Each number is 128 + 24 x the weight over its row's rms, rounded and kept within 0 to 255. Layers, rows and columns count from 0. Numbers have three digits each. The size before them is the row's rms in percent of the matrix's.

# layer 6 attention query, 64x64, rms 0.194, rows 0-63, columns 0-63
118:121089186155116174130123175117135125152126108107135094106143144126154105144146099140163152126095101109119110095115124125157140137161109094168101091088128133122105119175146127129112146096106142
108:159064165170094146125135147156179174133126134148129115107153123166114139142121099127128142123147114136145081103103130127107143091098139138167140133124115142117122114115107167109177141124157157
108:125103149144126130119147175096162121124113177155158118164153096135125146072121133151082109143139090132124120117156136129110143140179114133164160158115127147097146167138111145154170145142122116
114:145144113125096128134144109143153134113092128144171153133128132084112141127079143119086134140154174153098122131150108086095121117098162158109113143133099151113187112102107126157135127177123149
096:081096114139161124132119119124122141121117158118111132074103118118133195150167095138150118120113095114144117086140144144129115145125079105131124074113157126126104128175131175120114141123136098
115:152116141160150161123117156145150127150088114134124110102122129109163161139126126115131156144137110104118120114083103121168066135157154143154105142113121210126150122161142152103118144160140144
099:129103113185123134156118134122174111123108107146125136110086114148133122119114142114107116169125103105138134134120121211177081154131120151141145119151105121113133163134114150134152159079135146
109:129114160108121137106117112150125114184107089144145109193170141150133107078083089128136138161138140115117134157162167122106152124078116133161109112101103117133148141134147125101126126105133131
112:128099147123140092148094122133142122097149141179117156164148105130081089157100161108125133118145187152129111115139118100110121108119095142129113107132124080149128121135117182131111147080129152
094:085081174123180126092064119130154147148100155114148145102143106111140150135125119129089112137096142126141127144106166120168132129144143102118123104113141120133105148119167144108140113089102094
101:125096111112207127118135145145146128145097139101119113100085142143152137156111113154132107144123077141183159129118138114165096137117112109108154116108164115087121093134125092144129156113117129
114:151109056119134135152113118128133147135102077127175100132160126115170133139142100149105141136095110139157078130124142122137189106143146170133123173144142142122172113149121131124126142132130111
104:137152132153143110117133135101101108176108117162154050135119132151131120133190115133107138112146099126093085103110154094133127129134115139102129162137155152123166154106163105161140135143133124
105:100164117135093148108130127117135124185092142101120145130184097118201142108124105163135126107096124102116113148141165157073130123117097126131123120128153105129115135177110120125147127140146117
094:090131119118112131147109118131185117124118098130133101106134145145151091136164131153172176111126094127133142090152133168132058117118141143180136125124160151162145108141141163124128112136156123
099:156138113114170131155140175124130090129165114152090161147134135120118137159107096118153109063184142176128104180119146111104097148103123132135130147128145114129114136094114110145107141116115128
099:140158101120089141147153126126106103133175141127109113144104127144111158123116156101177093119154177117110132119145092101092112080132148110094094098135110137134133127113114106138134078103084141
078:114152110147123144108169116143125087115126141118104103119125124111176125079096131128139169155154137095159122130102128116112076185110116140134079088148160144138144118168130130125149148099154136
104:101096110096117173114122104149111129169126106140104122158155134161141110146080121108150116141113129082161085115156127085113105157171129128110118123149128139114158134071146142102151121148127095
123:118179122100139120118149135135151068112143143098135137135151081158169142099109124132138155137164181146108133131100123132134104123166141130110109088120166105126140117104166105149120136107088096
123:113175127114125148108131118136144193151129147120089130116158146122136114118126180081104159095143102145089144122114081154117132140105116134120090112113113163119146124114078170143145116100127134
112:107141179118126151115100124137122140143138134119144153154135100115118082133079120127152132090129130146131129136098115092148140106097137089171082127164071095126099101108100105146135085140143139
107:132128116138109179167169125124073132079136149107185099131137104143126128077102165107162163138127112137143139154130135116134119140119152146124107130128156148085106117172106138125105114111125159
106:136181135101129114131115084119122159101131144147110118138125141185123110144130101118141088156112126164154129198171128114085133101130119111114155091124150127137123153105153121136086119159128098
120:091081151164103118144132141095121168123148126135150125106127146131160112148084115117108165138123135178147178127147128099071108098151156114135109131139148097163129085122118110148130101129105107
115:127104084104127159087142172143131119105123142084107114140114097149087111162103103112152155107144167151177113154159179133139109148121140150105125124132105134138109110114101129157102151150099108
111:122086109132112135155136117148118151121156121121144125188088134134104125176137144152085107119143166137115149099156135117146081132125119080126137173099098108136156171104095130152103105139111138
111:145147126117131126119149129084161137131121115122079122109099161124104148173145109124160169129117146114119140174186142133155136130111111146152113145119146135160129135073189134113118135084103149
111:164087147157160120113171168173147123131160133140127101164131153157125131179133137128108151181118072119143125119146144117112139113106143123157123117085119143129144145129143117172166138134096130
100:127108146131091084158120136144102162103140155122138158142120131129127167153178163157095133107156115156064154105100144142154121104166103138122133091128146157138109141125136165124151148158108123
095:144104169122120131122134153096177116161123174119124166128109129156150101150136121141152078108159123136094110147111105147085151169124136114128101171164139102125142093093102108142123135090123140
116:127162134153115139095130150133145106161095120161152111125068146147164126148131112163158129152146124108140147102104123114145161145141106147165137137114095185136099151139115175129156113178121109
045:141088144129114151122120169114135133154116109128147125142143098142145083156173101125133150124127189130128145102121138156121153182138113145169145114107162116120184145183095108130139134150113117
057:135147123100133141125121120095137132111143131107129131154118107180142087147152121146099089186079117128115149140117114119151135148164164110141178186091109150129167118136143121122126115174139116
067:146101165126142147088117175115111130129132103127143123122122082149140141166180126108107109147120135115131109125093131110176150135146167119161102143087110146105164169135173128150168136146148115
061:145172118092124150131147134106132102142131125089107155110103123162134104149097135152113100152093118171122099171130150147078121125163132117127118197135145113164128108124125109107117152157165145
048:102114118139097100126118104134122141099133129189126111112153121093082148173123129113128153130131114138136110099130096138164110109115117157128114072158101168091128111122163158151166135078128134
057:147111159102124152124110158113129118095142091096121150097137111161133129154161135111117100143122140138127120150114130139174122188141153126200113182113120129134169131160142104112166142141155130
076:103112156150134134120117135154119110129164131172156091104125127127123165117135106146107127133119117136126143081149136091134150127125129105137090084115137160065163102111158100148138117079093084
074:105127120103142177136130139140114089147116086099153143152117113144149132125143117125132132115136121141150139136124125114127134190126199108140126147081090128118171143145143109106150120202151118
084:110153090139146105122148089132132143165155162149118148129145110103123144157125122130120122168095126138138111101133101103168113129121110121078090082176175150119161132094152139159110105111116101
091:154131163101131115110127150148105137070155114142089126135130082120099156134118121138077159143112120096101112108124116135158110141122130101148136101133081137090135136157121140123180077097154112
105:101179124121117101115110164132090094120126091120174124113093136150152097070118115115115140126176180107136166100119094136132112161112099139147146159121133123152113120107131149127135140149104149
090:138144108122104164124118105110138121147102090147090109096201147110160140162112140132140131153128091146111134137121159077154167135138127121140076116103143132126167095118140149160139105115107141
076:108119157099154180089106106114134109145163142112112126131183147111180125124132081113135135148164142157103153179135155090128152133116134120118123140137101134105137123117136104145157104101098090
092:139118129137127084138107149151151114137119133140159170116123169113107155105109110161135100125106090130188121089150106146104124090104136117116149096156130097098083123125110117149122119075129087
105:130042111165133125109126158136154163115105111118116097097122117138103149195182124140133110113126126125115118123135166118139137120120133123149145146081111159127154128137160098101165133140125125
124:121137139106139132131113156123107086144140142074115168159149120123171116135132132110100160104175127142116165160098088101111119132133156130113166128119057116131120146154153145089130125165125132
107:134161140108094162141128107120131130133125136134098125174106106114130075081074130103130107141115134158099112146130115150118069121135130115121113143155147124174089098104121149125088145172153129
095:104147109126114145147156158104140133121073125093113158143158149132112148153110133135096145142105156107139098132123150112131146139114113120125095149167094054154129149177134166121148156090133144
119:117117106150154080120149171142098103115141121131150177180120161112126139149132127107107146167088123106119137114089106099111167095120142133084158156139125128141112134119157109133123138175092145
097:115159162176109125095125126127120118133117098115105177129139164117129135144139154112172160082156141093118103127115124090105137150122121110147107089099132127148098119161078131135106105076126153
082:127148131108154087131174150117108135145144170116133157107121119154124123109102114129091115128082130117093164136129142137078105096132093135073103122126135122158084147127113111165094130101128173
090:118146112153123158121134157102102152106172118111124132149154155130180122125115090140143131123155138074135119141150157144157138118160096144144156116109135087164122155111142125120093130132200158
099:108137137124145135191112168136065146114149121123142112152138142121099156106108084112167154159128110147146166129139152133125142092120166092120171129117132145174108122135122091114098124121117104
103:144105151105092149147119137110154130132128115169154151125165122150069121134108124153133090079161154149123135177109094113136169118127139117094138158161128121157137097107107120181112145110123123
108:122162131123144138138150146107107127121077155181083114148147130125155119160093109108127136158120157160139146100126136129102079113125150106097108118144129148124133056103129132124078107115097131
099:105128148144095117108113108112125148171110125161179090118104124132121169141089110089153105132103123128124099131113146126156101117123097157077178099135129165101106101114099129142109117091128110
103:088155136119109100126116141136150103121170110120135159152141107132082153169115160125151124124167098179143174112098128127097122147125112146151121107124100111145160158133119176098126101093151105
102:082144129154154121089140084112140146114129126106095178127106157156164125148122140093121147115120176154133134127155190126098160136138096133116163117139143111129157106142129091101116092135107145
100:142143120108163146149080101078129096088172129100129121185150131146140124106119095158119109103100102152116111157109148151158113155116132103142158131095159140162170122147129144144155129116131125
104:138112173101145131122115147102116105135174130153109163130105097209161117170114112103136135131138095105137151105125125127144164129139120135123108157138095136110132179142139090128112136178121127
108:114111148114144121130134123097169129128120096122116080123147162118096120110161124076163191122131146149149168090125125111109133133099162135145123125146127119168123105105182123142125148133074120
109:108138131097116116104118098118150171095134122145124124056130156165120132102175151132116128108148157117139114111080108113103145158119150135082129105128117104108136165140123169154144111076129133
# layer 6 attention key, 32x64, rms 0.21, rows 0-31, columns 0-63
089:111102121133155119186123114172134134128121134153152138180123100057120172128100140129137138142131147118153109114169149090136098114166132142115113168164124127138173141126134114098134126155152131
090:103073147149073113145124188160132117131120165112145145110104144118136117110151127121140141139085103124178118137101144139128103098118131135152097142121102111098130112167134127147120148105175173
088:098118143188108097148112144115113168104114148171160110130159140095082132104122147136160193138127146146156134108112157105122118140121092140102143147143116117125145108183123153120132155125134151
094:135162089107115119122132112131142138144106145122160144140151100173130147084174166126101173125117125092121115130079102167129134142084140128103142100154116134087110140089136119147107087141115153
083:130112135143124097153103136155131120104155128122129137147152156106118104151087099163116177156155159112141147108140125082107105098163140134139140109180117113109146114074109107116178134132102095
094:156099156146160121124093132129142141125102182149162109145130146096147132142168133147117118136093177134166149043162139122136112127091119127127125132130102108114144123101116137108170131133133159
096:098111105168101109150132109127114135105138130095138126116176114112166134112139132141095145122134136125132151088129150172096152118124130152175095139151107110110139140162206148121159166100118128
091:103101114115147102100171124114100083116124133101141090133148156150088127111100136158157188119125124135143159121118160139122119080133143119083113122147116147112144131119148084146144120072112152
102:089155102119132148097146115113167123150142115131164135117158133192113128135149132115133103134165130121118121117121137147148142143142173105103151143149171159094138174120097132146122066150091109
092:136110138126108122144118187144140135086159151137164148120177141128150145128120123124134146155125145112146138126133160095102100133122123178178143150173093120117111109168131099165141155131162168
098:142142182152136152150116176111112128109111173142103140132106126137150154116134133145135127136131175092108115054125096116157148098141092129153142169114100119132106131125154145140169105151125153
102:117144114125095139160129091141136120104085110134132113080103164136117061130170143119092158099100162170117140127118154114149082139137116160115096117146110148125148140104133131123139170142110148
097:084122142129114168122135140149142141123158147150111089164133134103136118139158140148108130182131148135122140108102167125097110148121147134135139137150141180169163134145095165091133149117126198
090:125115144159115138138064161121110149102148160117182170105146160110144167092117126124123148147134138102135139115152103152081130119149128148074150124148097121134110127099124097137138128089162121
094:139121116119110100126118137131163138146117116108134080122106085100111100138092082127114145080135138150094112141133116176128132101083160127091170116127127120110130094125125079087095160113123134
111:135144125143169102156133177137097146121136140118105109100109113146117096116118144096139146100072136109100179127167118122141109107137127083090133102089131122158102149099117157130114137180127109
115:185123114103116098105127110125128133106144124077121108124120145121146090126114128067113163088135126114151143185140125155107112108132148169110114078105130123131132100125140106088120151151144087
132:124155143142115129105137129144128167117135126141141134112161164110157116153104122146124127179111139058143129105106147112154143135138125121160070135164128135154128163145123174134169080116171123
102:151123127111114102108144104079128081123140135115161163141081115142122134109106141105126150162083110110141117148094107128169151066099113145071127117111109136139155121104120118136096128163112129
109:106164138158143097129118149152176135088138106137119148126081142088125133112139157114151156094153124099090121136171146122157154133141126157100098118088128103147132138121120105102101098114172167
100:123119143104099113138087122091135087132185136072135111098115109107121131132110128107162093133120133116162168107139171118153119160132118118121127137097109119123105146126126088131108088072166129
092:119106144143129150107128160179088098119082107164154118122128171150129147132138116095103154139109167085143120126168126153138140145124103137127135164133105137174092133139104113154118110127149184
101:157167094116125112147146119113110094148110158149173111137094136124139129123143112149110126103151164155143147129135141125126138117122131113103130151067116118172119138118139067141156161089079086
108:096112158155107150136148153124107162130156107139153148113121146095116132100143134126139145127140127110130119052098107134145124133117112156172104113173104132100150118125130142162178144083148174
107:128171121126112097149139140115121064132087152138128143150145115147126118125137082105109121096127164152117169153097120162133113160132168150086115137154098142095115098149135089124140145089129156
102:124159124131121118133134139092091141105064122143181138117173106078144180116144104120119132151100100109156145095136163101137147104134129149115155103135099139107131141159133127084133156101136127
103:106114137175105139144147145129147149172115160108146170080182101139151122140147139122134156158144156149139109096100136134134126125149069113120104174135120140109136159123108155131103100123095159
104:065159130127146115103104170130115133115122111106149171138124105137119097137092106140117141143105127109120156084140154092145148095130103140176121133177168137125140102134170103123100101117125157
094:127130070142149157153139123073098109205148131132122121168124123106175133099096124086150124143137150121115083137102145142136107122147151106124162096109168130129120130134130113142143109132133150
093:134123161145152098118145127130170138134143105155140125105101088161130059170156134150169098187134132115156091147134159128119094141144104151147127140140169141124104149121107102130138124107106126
091:091162169174127128141121167129145107110093122118152094130114136155120113145141145110121148130067150175161125098095161162092137115107133090138116155168126113151131123120149159125117119126169127
121:147172130101118152122154146126121122150171107111090140130118104111122151132106149066136110098155140114138131180169114098134159128154128124089104105101164150140132136093132111107103090117109089
# layer 6 attention value, 32x64, rms 0.227, rows 0-31, columns 0-63
097:097085128119155089147161124122169119148170128118122150127160154112068164154118135114141173114133112112108118151115171154146151155143143142146155135132111128136124136123139137133161141074159172
097:143136154145146129064151145117124104141151124184132086124100142151095118169131124152124136107135159118121142151107144116176095104155137153100084144146114144110158153103161115102100149132135096
090:127108126166157104134178116081175168111114145120085114120120151118098150144113153120131114122131116144162132124119120163115076148091074127110109104117122140149096131158140124150145166131090145
101:149159106118132132124133131150100135085115106088149156090127171120138079116136090086172143091127135166102162099078160147115116153136108146152110127139155143132140158135158143148110125119119147
116:172102114093169077138181141133114128140132138145155141131158119138151115132108132138132174117104100112146160097109139172145192130120127127130110090169122082120116166121126123151127136108130144
079:181124092162100146146146093124113128167161106141122128124131117134080115101120125165128102122097146144113096120110176104129144131138126133162125186106089145132092174105117149150109132104142118
086:120137111111087143142120159159114103120129130103109144122150159123129156154120107119091117141157135117130133139128158131110080166147140161098122095101061157104125120096179128158129132162087158
099:130155151156143129085133101110125146136134125126134096102136115165122105136087069118161119190115139121124171114114084136138149125181132090131122084103109142125157141095159122105153133143128118
113:142101145160110078105131151100141139142111154114185153126140130124173142159105101107160129139142125100140160144146130139148107160146110086117138163122110122170137146110176127158097093097142115
088:099125099139115114125137125159162177113129120079085136127130131107147106145146150142173115134101137112123124124120108181120155104169152104167146143141140105167136116177153105170091119113121112
107:107119126122092108150142116088138102077112111106126143174089112111145132119112134152155110095138148151135135088130108145163127155133116162133193100144142121146158149149116119169089086128149131
107:074139106132162079152123120148138174143115168126141127177133100100130150108126196129127102131096114148129087122131137124155118142142116161097150104128127128115151157135148118129147095115080113
109:146131108169088110130126138103125145119108130179149131063134150160113142126107115131162100107109105112092147137109098141156123146120181168111147136176119112122126129121153123116089124089090119
095:140119129130099129142115124115144195147129158127104104156161155128084120127122149109102130159153169125131142114135081095090108113135127131126123148154050103160129152099138125096144118102139111
093:121112139132087148178150129123097153128095134136144116103155114126136147123084144160134086115139125146121133120114112140151152197130163160139161164095150148144145133116129090143126169164167111
096:165125108120123140165127074161086099133139087096132113120134111153130143150125140158117106117143131112114114124106112121145104149089168103159075122124141165109148139183131105139147114121181140
105:108117145147118113101157144142117137116108086116137108138129164172129137130177154105138148120105136153130143121161141123116103199122099092152147152162170117133119109099129107168099118162091149
106:128117157151151147108149157109108138102087124107090084115143116104157167151112072103145111137153163120132112155165149098148128165138121105144094127129111082138141132128159124083101143153124144
107:144148108116148149148104141091130084187154140174132109139142120146150185114107129115084113109123154140127135152136160095130170115124128118140109112121132142107069149156159131153152138117164108
109:089132149100133119143155072102173155108098171083108127117116117162132130140175084108148139117106131128115180139144173137154132104134114104143127120104142107150136133114125179135120136114115102
103:125129090149098120087101149158158144139121150128142117163149111107116102152134127091133053149084095111166167119136111139149116120108124094125157123145128101085105161153143131122130151135152149
087:144140109146110139195114114098144117144105170150116168125154190139093108128116129122136086129144134128097105108169148147158141117153129121130111130120086147110126141101129133154139163180111101
100:101112120165122098127142180137138120170111095112126101154121161117111103163126114144150111116123134106141161085163163103098103085124135072142132124123124122161165123139116171152122166130115115
094:139111165096145155114089110127117130147110122128105071063123093113102139181151141130126081123108118125143118146180127140144161100128103133171112139138122129108138096137134151130124125122180135
100:102081131113123138142134111143174105167110142125124140103124138114139158137117131165118118113095081139120072131168140139129112130125130138075112095096138102122101118083148087185144149109133124
111:155145187113134143063147147121165094159130173108127142140121141132127136150140111125179140116135162126140167148127125146105103151158154121172121134126107129155165155120081121125109154124099114
099:127098163130188106158095114137116107141170142110125100133143081164122084142078127134136165126140106134131134118109121124132141136133130136111150181127132084081085143143148133166127103120123150
095:122113133138116127150118167148070075111155128132165129112100126088130162085121119107160092143108148089160125131136108126179106134125148112120096159130143090109148117107115096111133134116142085
089:125137156151125112127135114109095167104129146074141157162143131116099134139089131136124127147110138121104170116149158122126155087130162157139075083132141117079124076127119111091141138156150137
085:105129096158151093103097118160100121124109105150159110114128115093095095104109139135131129128147139111168160159150140136124142101126173124139142156122116145105120176088127092183153118144086143
111:121153122118156144135112085125127121116134119102123164119120100114140108071130181121149153118159146113152127140131151135140152110089083094132174084114156090144163094163131098139121144116161142
112:130121144117129069128192129122119122141152136116165137114153158076120124095136123113139140147102116112165097159144130090103095103149156148123159125168119100124150138163180124106155112133130117
# layer 6 attention output (transposed), 64x64, rms 0.201, rows 0-63, columns 0-63
096:092132117148127116124108158076121141143115138125131123099128171096106125117122107096114097128150163129076100112117095137145122121102072101135071080108105119141114108118117122170161106128117145
083:157109086134149153136112169123122166152130119131130095132153118080117153148149140104131147149133072088111144096143073139107163142140139113149094188138114138147146150118116116106111134098118144
089:108111176132112099138094131143138132125150103109087096157101148117170165123093081108122085159101101142150125136121170150127112119117121172144117116115089131108081132150135122095126098103125135
108:134110128139137134111111108116161144142134104118140120099149095130103153107095138154154141165149217142143151116132136131142112121155107126131130123120101080141176089124181109109119147082124130
094:113107100161124106133112088129159142129146152117092138144147128122123112136157132114095134161100163151121046142121106112136101136160154103101146127157140129118160123119168101104158116134097078
087:132118143150127149139127137114103126144113120168108121112126125108067122118121153115113102150168149114107102094098102123111166114132098090109128172095119185071120136123110172116131095099125108
097:171121138165112091097138138157094156115123151132124117095126153129086170111117152128150117138145143078090124164107165146142142143113133161128109154130125111100106114110186102156091140134147112
104:112099107116109133139166139109115141138163114098150142142124134136194102156160163145189163125138158086119113123162142121108111102146136120135143165147129169119118125150145071140104131124103128
109:127139170112104128148102124115141149173156116164134163164123114119131143114123126102164128126130123094120138080157130166131131135145138104139116152180133070151142105133162058120151126136107110
100:112129171169116085084122134116155122138139144135121130084099136158163104128101135127149138119091157156108170084146148138130137116130126094117170117154108103157116149108127130105135133157099187
110:119154132140130109103072125121138112161121157163101147103130136142180118177108134089106140116078113134153139142118130140164081163144101102119124083106150092145148120151132115123104127114134094
117:158146117096141111113091092107144102087133145141089148126120127139148143162125148170150139090100127173122085131132139149099159133124065151141159085138135131138097111130117110147093130122092124
113:111144173108119137136140136126169120171186145101107161102185086141102142147087143150147130148153116128153101111130137129091125120092099101125130126132102139119155138165129129115105135111082104
102:145118146114058140146187150154101170100145142138137122128123125133126148155116138090146133133113118141138115130134120159075164114159145142179096148086129113093135138145147157133121123115150169
095:076095160110099131119096129139133133145099163151100119097121137133111131156106143164120142098160084110141122164140165116104128108150103097145082114142161161134130115130153118097157098157125089
101:106079090139132181154140125144137127135112117186138099099154092154132143146101119119110106129121108089143127149061117102157136158124133135080127132155104144119095136126154128146126140129138169
107:109122141125102112082152147128128100131098145132050098154113122113132132111124098118133119166166145099125131126128147158135125124136116113126151133176120092180123153104158161147102179119138100
099:144103123077152128152099121097116138146147125129119122172131110084133057126104112116117114163101132090101138123152137151097100117128134123135111157130114150173138117149177092093130130163136106
105:155136150109120157150161099133090131150119165120143154147129143065124135130160138158143104142095100109120117127114054133188149137132135131105146135127111140138094081122150134145151095120132140
113:116128136117168126154136180152138130111167132120128136118065088111159138123149073141136133105129163140095151097165108127134128139115098105102138115149123097137114064137123122121124087095144115
107:142122128135100123141174106117137154113129125083092163150121118142152089111110139133145093099094139084119111118173120116112149164090148171144168081160136100142130102108127153117100120150137116
098:097135151151118159113117128156132152126138089117105117117102149115145134125078145166139136119107164142102117149090117132099169138135104177145067173127164154131114117140147130124115066132137125
102:137103133093122130120145140119103166118167142133129123125128175104140124096121090069144178127085121099136158108118105104152105123149091140128138107141135122160094134120117123086074094099147136
101:091135075113076101146120083123136135146100127119171107105091064086129114117160114115118090136141132089100133096164134121118139127139147141116122114116136152144119158134088134140133098110145144
102:109163118167176083081086091150134141146115152118130114130126115134139168118145122114150152151130127120145119146111135173131131131082110117115105147125150099111075129142081101121109108164138094
113:125119129171162140095132145104098112109155136145118096169156174145145147132136097130138112155149160100148174105166105134139154147163142129155095119163157137160109100119105083117154113115129143
108:123134096175117106142151125147115082147099133149152142147149171130151147131106126176077136143134135125104087118151109140073127106126098118081135098120106116071118113129147091136147126129120134
101:136109148116151104165126157096126139158152109187131166140140088118115123133121146129138133154073127112107152164144125104140180130143114161163094152119113135124153130141118100109137177157125087
106:156072120113101168117111108169129090106155156150128127152097118143163127133166121144111148138172160095121131150131118089144099154127103170137106140088117154129172151103141125114151134123129153
086:106109152155095105098141113138121158137099119155094131149151145111107170127138135168179140128103121140099074114155109133158121138133127137126124099161077169127143146100130148098154151174130109
107:117112097124115054164074102145146120101140093161130121139112146152125088135146107167109143123101137113147127111113102090175137090134117115121153098110106112114163119106149161143138136146127115
105:176168132096109110105114142084116128137112102120154152169132168105133135122127131137184101115098136151134104144086172075127101146130118094152123154164121127106131126129123135122101127168143158
110:127094155110129119093122089141125099120144112118115088139095061100106127118140124156142146125162117125123145109113147139125116092142133179165129133144147132148124167154116124120118126063186115
103:139116152061125076140119080106128149076110138123131106140107137147116122105170141093138115153130122159101110178141157138114160120101138100129140072128148137107110091137133130130123108131128096
100:098163120079127123152135080122121089139079125101119143119132110102149121132124170158117169098129123166103118140175138135120163128128160145140101115193139099137153126104113154141113118124148105
099:137142137095094099152135118099113163144139134132146114101125121124128151162142125139053109139144119120120087127177145121142136156154149081146125153120134148141100109120101127125193121092085109
132:110127145132153140111103118133118123118154134116123073136093074108140129084111113158160091141147108106140129150158171125162151123117072147121125132121174169132098157100141118126131147139169100
094:093149149169137143122121097142156118133149138118139182116159140133142135158118118137171142128117156173178152137177143094149120103146153111083086103141149147103151089126135140128113127115127095
089:096120113089118156138151112107130151154118110157108142132118134112150097151118120120129094132065126133151158069164114138128144128085107100148118145139189090150136142105134110126156112114175132
091:134131123137120119170076125136133132116121120145119100163077147077174165150117154135086147161136122131112118125161114118124122165116186115109115124140145124133129105157121141097170093086138147
112:124094095135137133102165147174135122117149099165094093085144134115079104129140138147103126125098104152126165113145128120128089114151144126114094129137124144092100117112097126128077143180127101
081:132140149097110117102138117089137110075154165124111159143118127149138129146142084149117138123169137146182127115134145073150126140138129127077112165135148145081180131128137164118154120120141113
109:166126151162115122146135126130096139099161118153151158157153150095108159131140144101146141158149158124113102127150123141123107100122184094165067174125110175137113114130116146118144150117120153
082:116126172133120144092125125144148153146172085085108094139097105175111120149165126130150155128154163093111175118139150085146144165116133087167119129131155136098128121112136130148149129129133101
092:145104111119143137152124096123058126080118103119126095173068125111144102107159130076149135126115165164096136127133139137117100146135129134135158124112152112112159164145164136134157122151118120
085:118112124138087155124102145108147059150172115169132158124105095113122137117117136142161154126128100091096144145104147130149124124171111155139110121141130207133115126121141124111119113144134087
091:167150092171142126092104102093151122128148126111099164122119147133131148171106109139122135135120181149157145104152146149114103107138099160071146095127109124135145109126132129117092130084086132
102:115179170159090115102098115145090112128122106127113153124082130147106116142132150184135135128128145168104144110160146137107096121129136085122129091138108104131113115128063121147111104134137093
109:160138122121165150095131108131160176141109144096163164073121137105094131141093171113124154135141131112139094154097139123107110117162124125115137093095088141111122150155090138131165148140101125
100:169162100131103099111111162147117145166128130143177194144124167160130122116141138155113113108119099125132131101084105132130136109126137149127185139168144113119147118107104121171148126119148096
100:143109119155122097138154156107122158142135127111133140107089163122093136106127107180158175115125135138164129125181172130096172147138088156113123158114125120087150093108094131146120126140122153
087:121120081128090144163124155112129128157130153129163108175139146080106135121113102120132139159167115165115145170117140095129170128149116167135131110098133139095111160121177117106137174134126109
098:139158202140166104120131130144098109090149114141116101144140112143106129087115105142130152172157187176110124128127136114112094131103133122098114116151103140139133069132111117126126122105105127
089:123116110105129145142141168164090139112132104116151124169153140096103145144122129115151143153122151129178086131143154123151114125158098135074148163138092115109138130135106118095178130171150166
099:115166143142168162097121123173144087122128155104100094145148108183153131110113112154097106109089157146154127147122080137125116112124133120105140131109105136090126125134137157183165129142110131
094:146090134137144122142137134164140137124147123102117172209100152127112113118085111126136139132129134156119149180113121145105118094080141116093151140128171112161123116136136140131104168154103099
107:128135136108123106163126165131128085131135138092117118146137124105095079085114101182123152124168140152125162103123128095112100089106107155138168135162116124159134078122135155099123132126151155
087:160104139133121153180103107155121153118108064117133113130114109135115109168135137127169126118120135162090122156140156146159132139094060143142107143081163140129154135128158125094132139143108122
088:107137148079146131109143098172121156107104171112135130125125125111106137102126138128118127152136133109094141156068116115175086091118134120109133090153179148161107119102103143133146170153116130
104:153111142164159142124118104145157128109107123131118129139137121166137112138107091134110147091180122126144120134075128149105083110133138082119206142096126126157135124081121154127109120148111152
080:142143084129158111136107136114144111112125093159122079126168134086087111087143142118132149130175091142167184123159152136133116122121152108132155130130144117094149132153108143140136155111166095
103:131143136113157141111136184119124145100164147101138135157120118162137133160136136141069125145144144162120152142093086162097113095139132091121114139103138138123098167174149103152169107114136103
083:112093161151089146136174160115095088089120143102148128139122130133100144137112167066120147101119093153103130129109104122119139132162147185127122153133111156104119125121152099114140084134122141
103:133107114154144124149125122103111125146148087110099079119145095143116125116135117136101157120218078114095160086138139142124130143140139150143150101100165142133118142080138130140144147121112111
# layer 6 MLP gate, 192x64, rms 0.246, rows 0-7, columns 0-63
101:120132139115123114109139133103129167110128122140123119136133157114135138160155115182158079103155123123098114162147107096113101054121113090100116087164116110119117103134158108109114134144160090
089:104160110133137113112129132132122102147098105163127169148181107124084091142134124168158116112123132136132134149130129124156100136121163101091142082151108113130104112105078149156096106109078139
092:145106109133070136151119149096144145110144161157153119139098123106134127160135097099107118092106107136110142092114162139118156118128134159076071092143171145127086146098127115158130121129142131
119:090134123119087136164142101142115148133141136136123156127123136140122077147094129064103152180130130121113149142163149128096146111151146128147155080094134103143110135141133135139171149147116182
101:069146124111119109112108120105131120139121158137080134115151110133102211126156119103138164116143097121096151085104110113158127101120122140115145144138085150139138083110135118105096114127129102
096:137146135104133110134111133124147107113193109112127129144201125147124140142131125118118123144140134137149142193121147095118129156099145110141191137115106117165146164148125163124119125140075154
090:179118154093146145117123142124104074120128121159154129117110166107121121151099118099136122178107129140100129155148138079145141111159081111113132096122103105125088141094119098140113140106168111
093:109129106085116161125101133108120137127163124155119139115141126107120143133143158129122141140151166113149180141126151104141162089133120087113072148118070092080114087124145110117090140124105137
# layer 6 MLP up, 192x64, rms 0.24, rows 0-6, columns 0-63
107:122149149108132105157134121112125105130101125114113117149131117152125120061114123063141140160104095132106126097082145168128144190116113112168109096134145109123141108146125132149081145113120159
098:167129158103138115163130118110116153116106150124133111132108171111145168126115148153112132132092102110129103143128057209095145147110125135108108119158153128127112131112139096134089109101135133
086:148146108095144120113151083170095119134133148120132133089123147130071110152125171126131143135068155125191106111122155137122092115142144129112122137125130138109144116106145120167149168156130168
121:129143160149136127143160144165113102100159142148107158121077140115108147133158110157124123075113112049136126136144118128139113161161134116118136149135128142125098108103118113138113067139129085
111:124158115132137139138115154096130062112138152108108143137137125096096143075135143087141123115142125100118114093132136109160161104147110146123135168103152147179171133148124167114128097117087113
093:171170168113173150158092161112158102109126108121132148104143134101107138130078130144124139128152155100118093122150121134122127092143131078127118108121104150108136133150082157139096165139111158
093:113106151145198107123122119129141131126137122116116123091144130194145186131121133138162109115147094135112123107106144111145150131157148151164089148100096141119124112130138119113114117164074167
# layer 6 MLP down (transposed), 192x64, rms 0.211, rows 0-6, columns 0-63
101:126086135123121119116079135161111152143168126142100203119121083126114146108099097105126152161117146188131145150109088122109121161156125136132098141097133120095130143157127139139148116135108141
096:103140124162142130105144153140136114131100114128141113145115120145109125090105147111100154157154161155111134147131195081104114099084144169134115145132134117153195129166107145123172130130133122
100:095121133115089126101159149142162147130139143125150129145179095145174100109130130156116120078173115127142098112120122102137139092111115138160100139190168147149158162148137124105143116126121113
113:122130128114118154169113081140085143136110142138137173124098075133121123144118152094131095122103160060140111133131112125125114130125113131095140107066132124169135110147108098108129146152151097
106:134114143138126122122131097139148200134177121140119120134139153112163131168143152138119127144116177120155127149125117168098082161137154090122120124131110108111108119112112088137096173095154162
098:106138102135096131112133144137115160131132124131083116151120131114134171121049123129158137146096106136108168115137094100172141130130093149119100134154143122120104151154140144189172133133134157
095:101196108126124087112119144115141118148138140124147167083142115158099108135117149147154102134174126104111126078162105121159094131166102138153141138130083124105143100145099106133114146148129109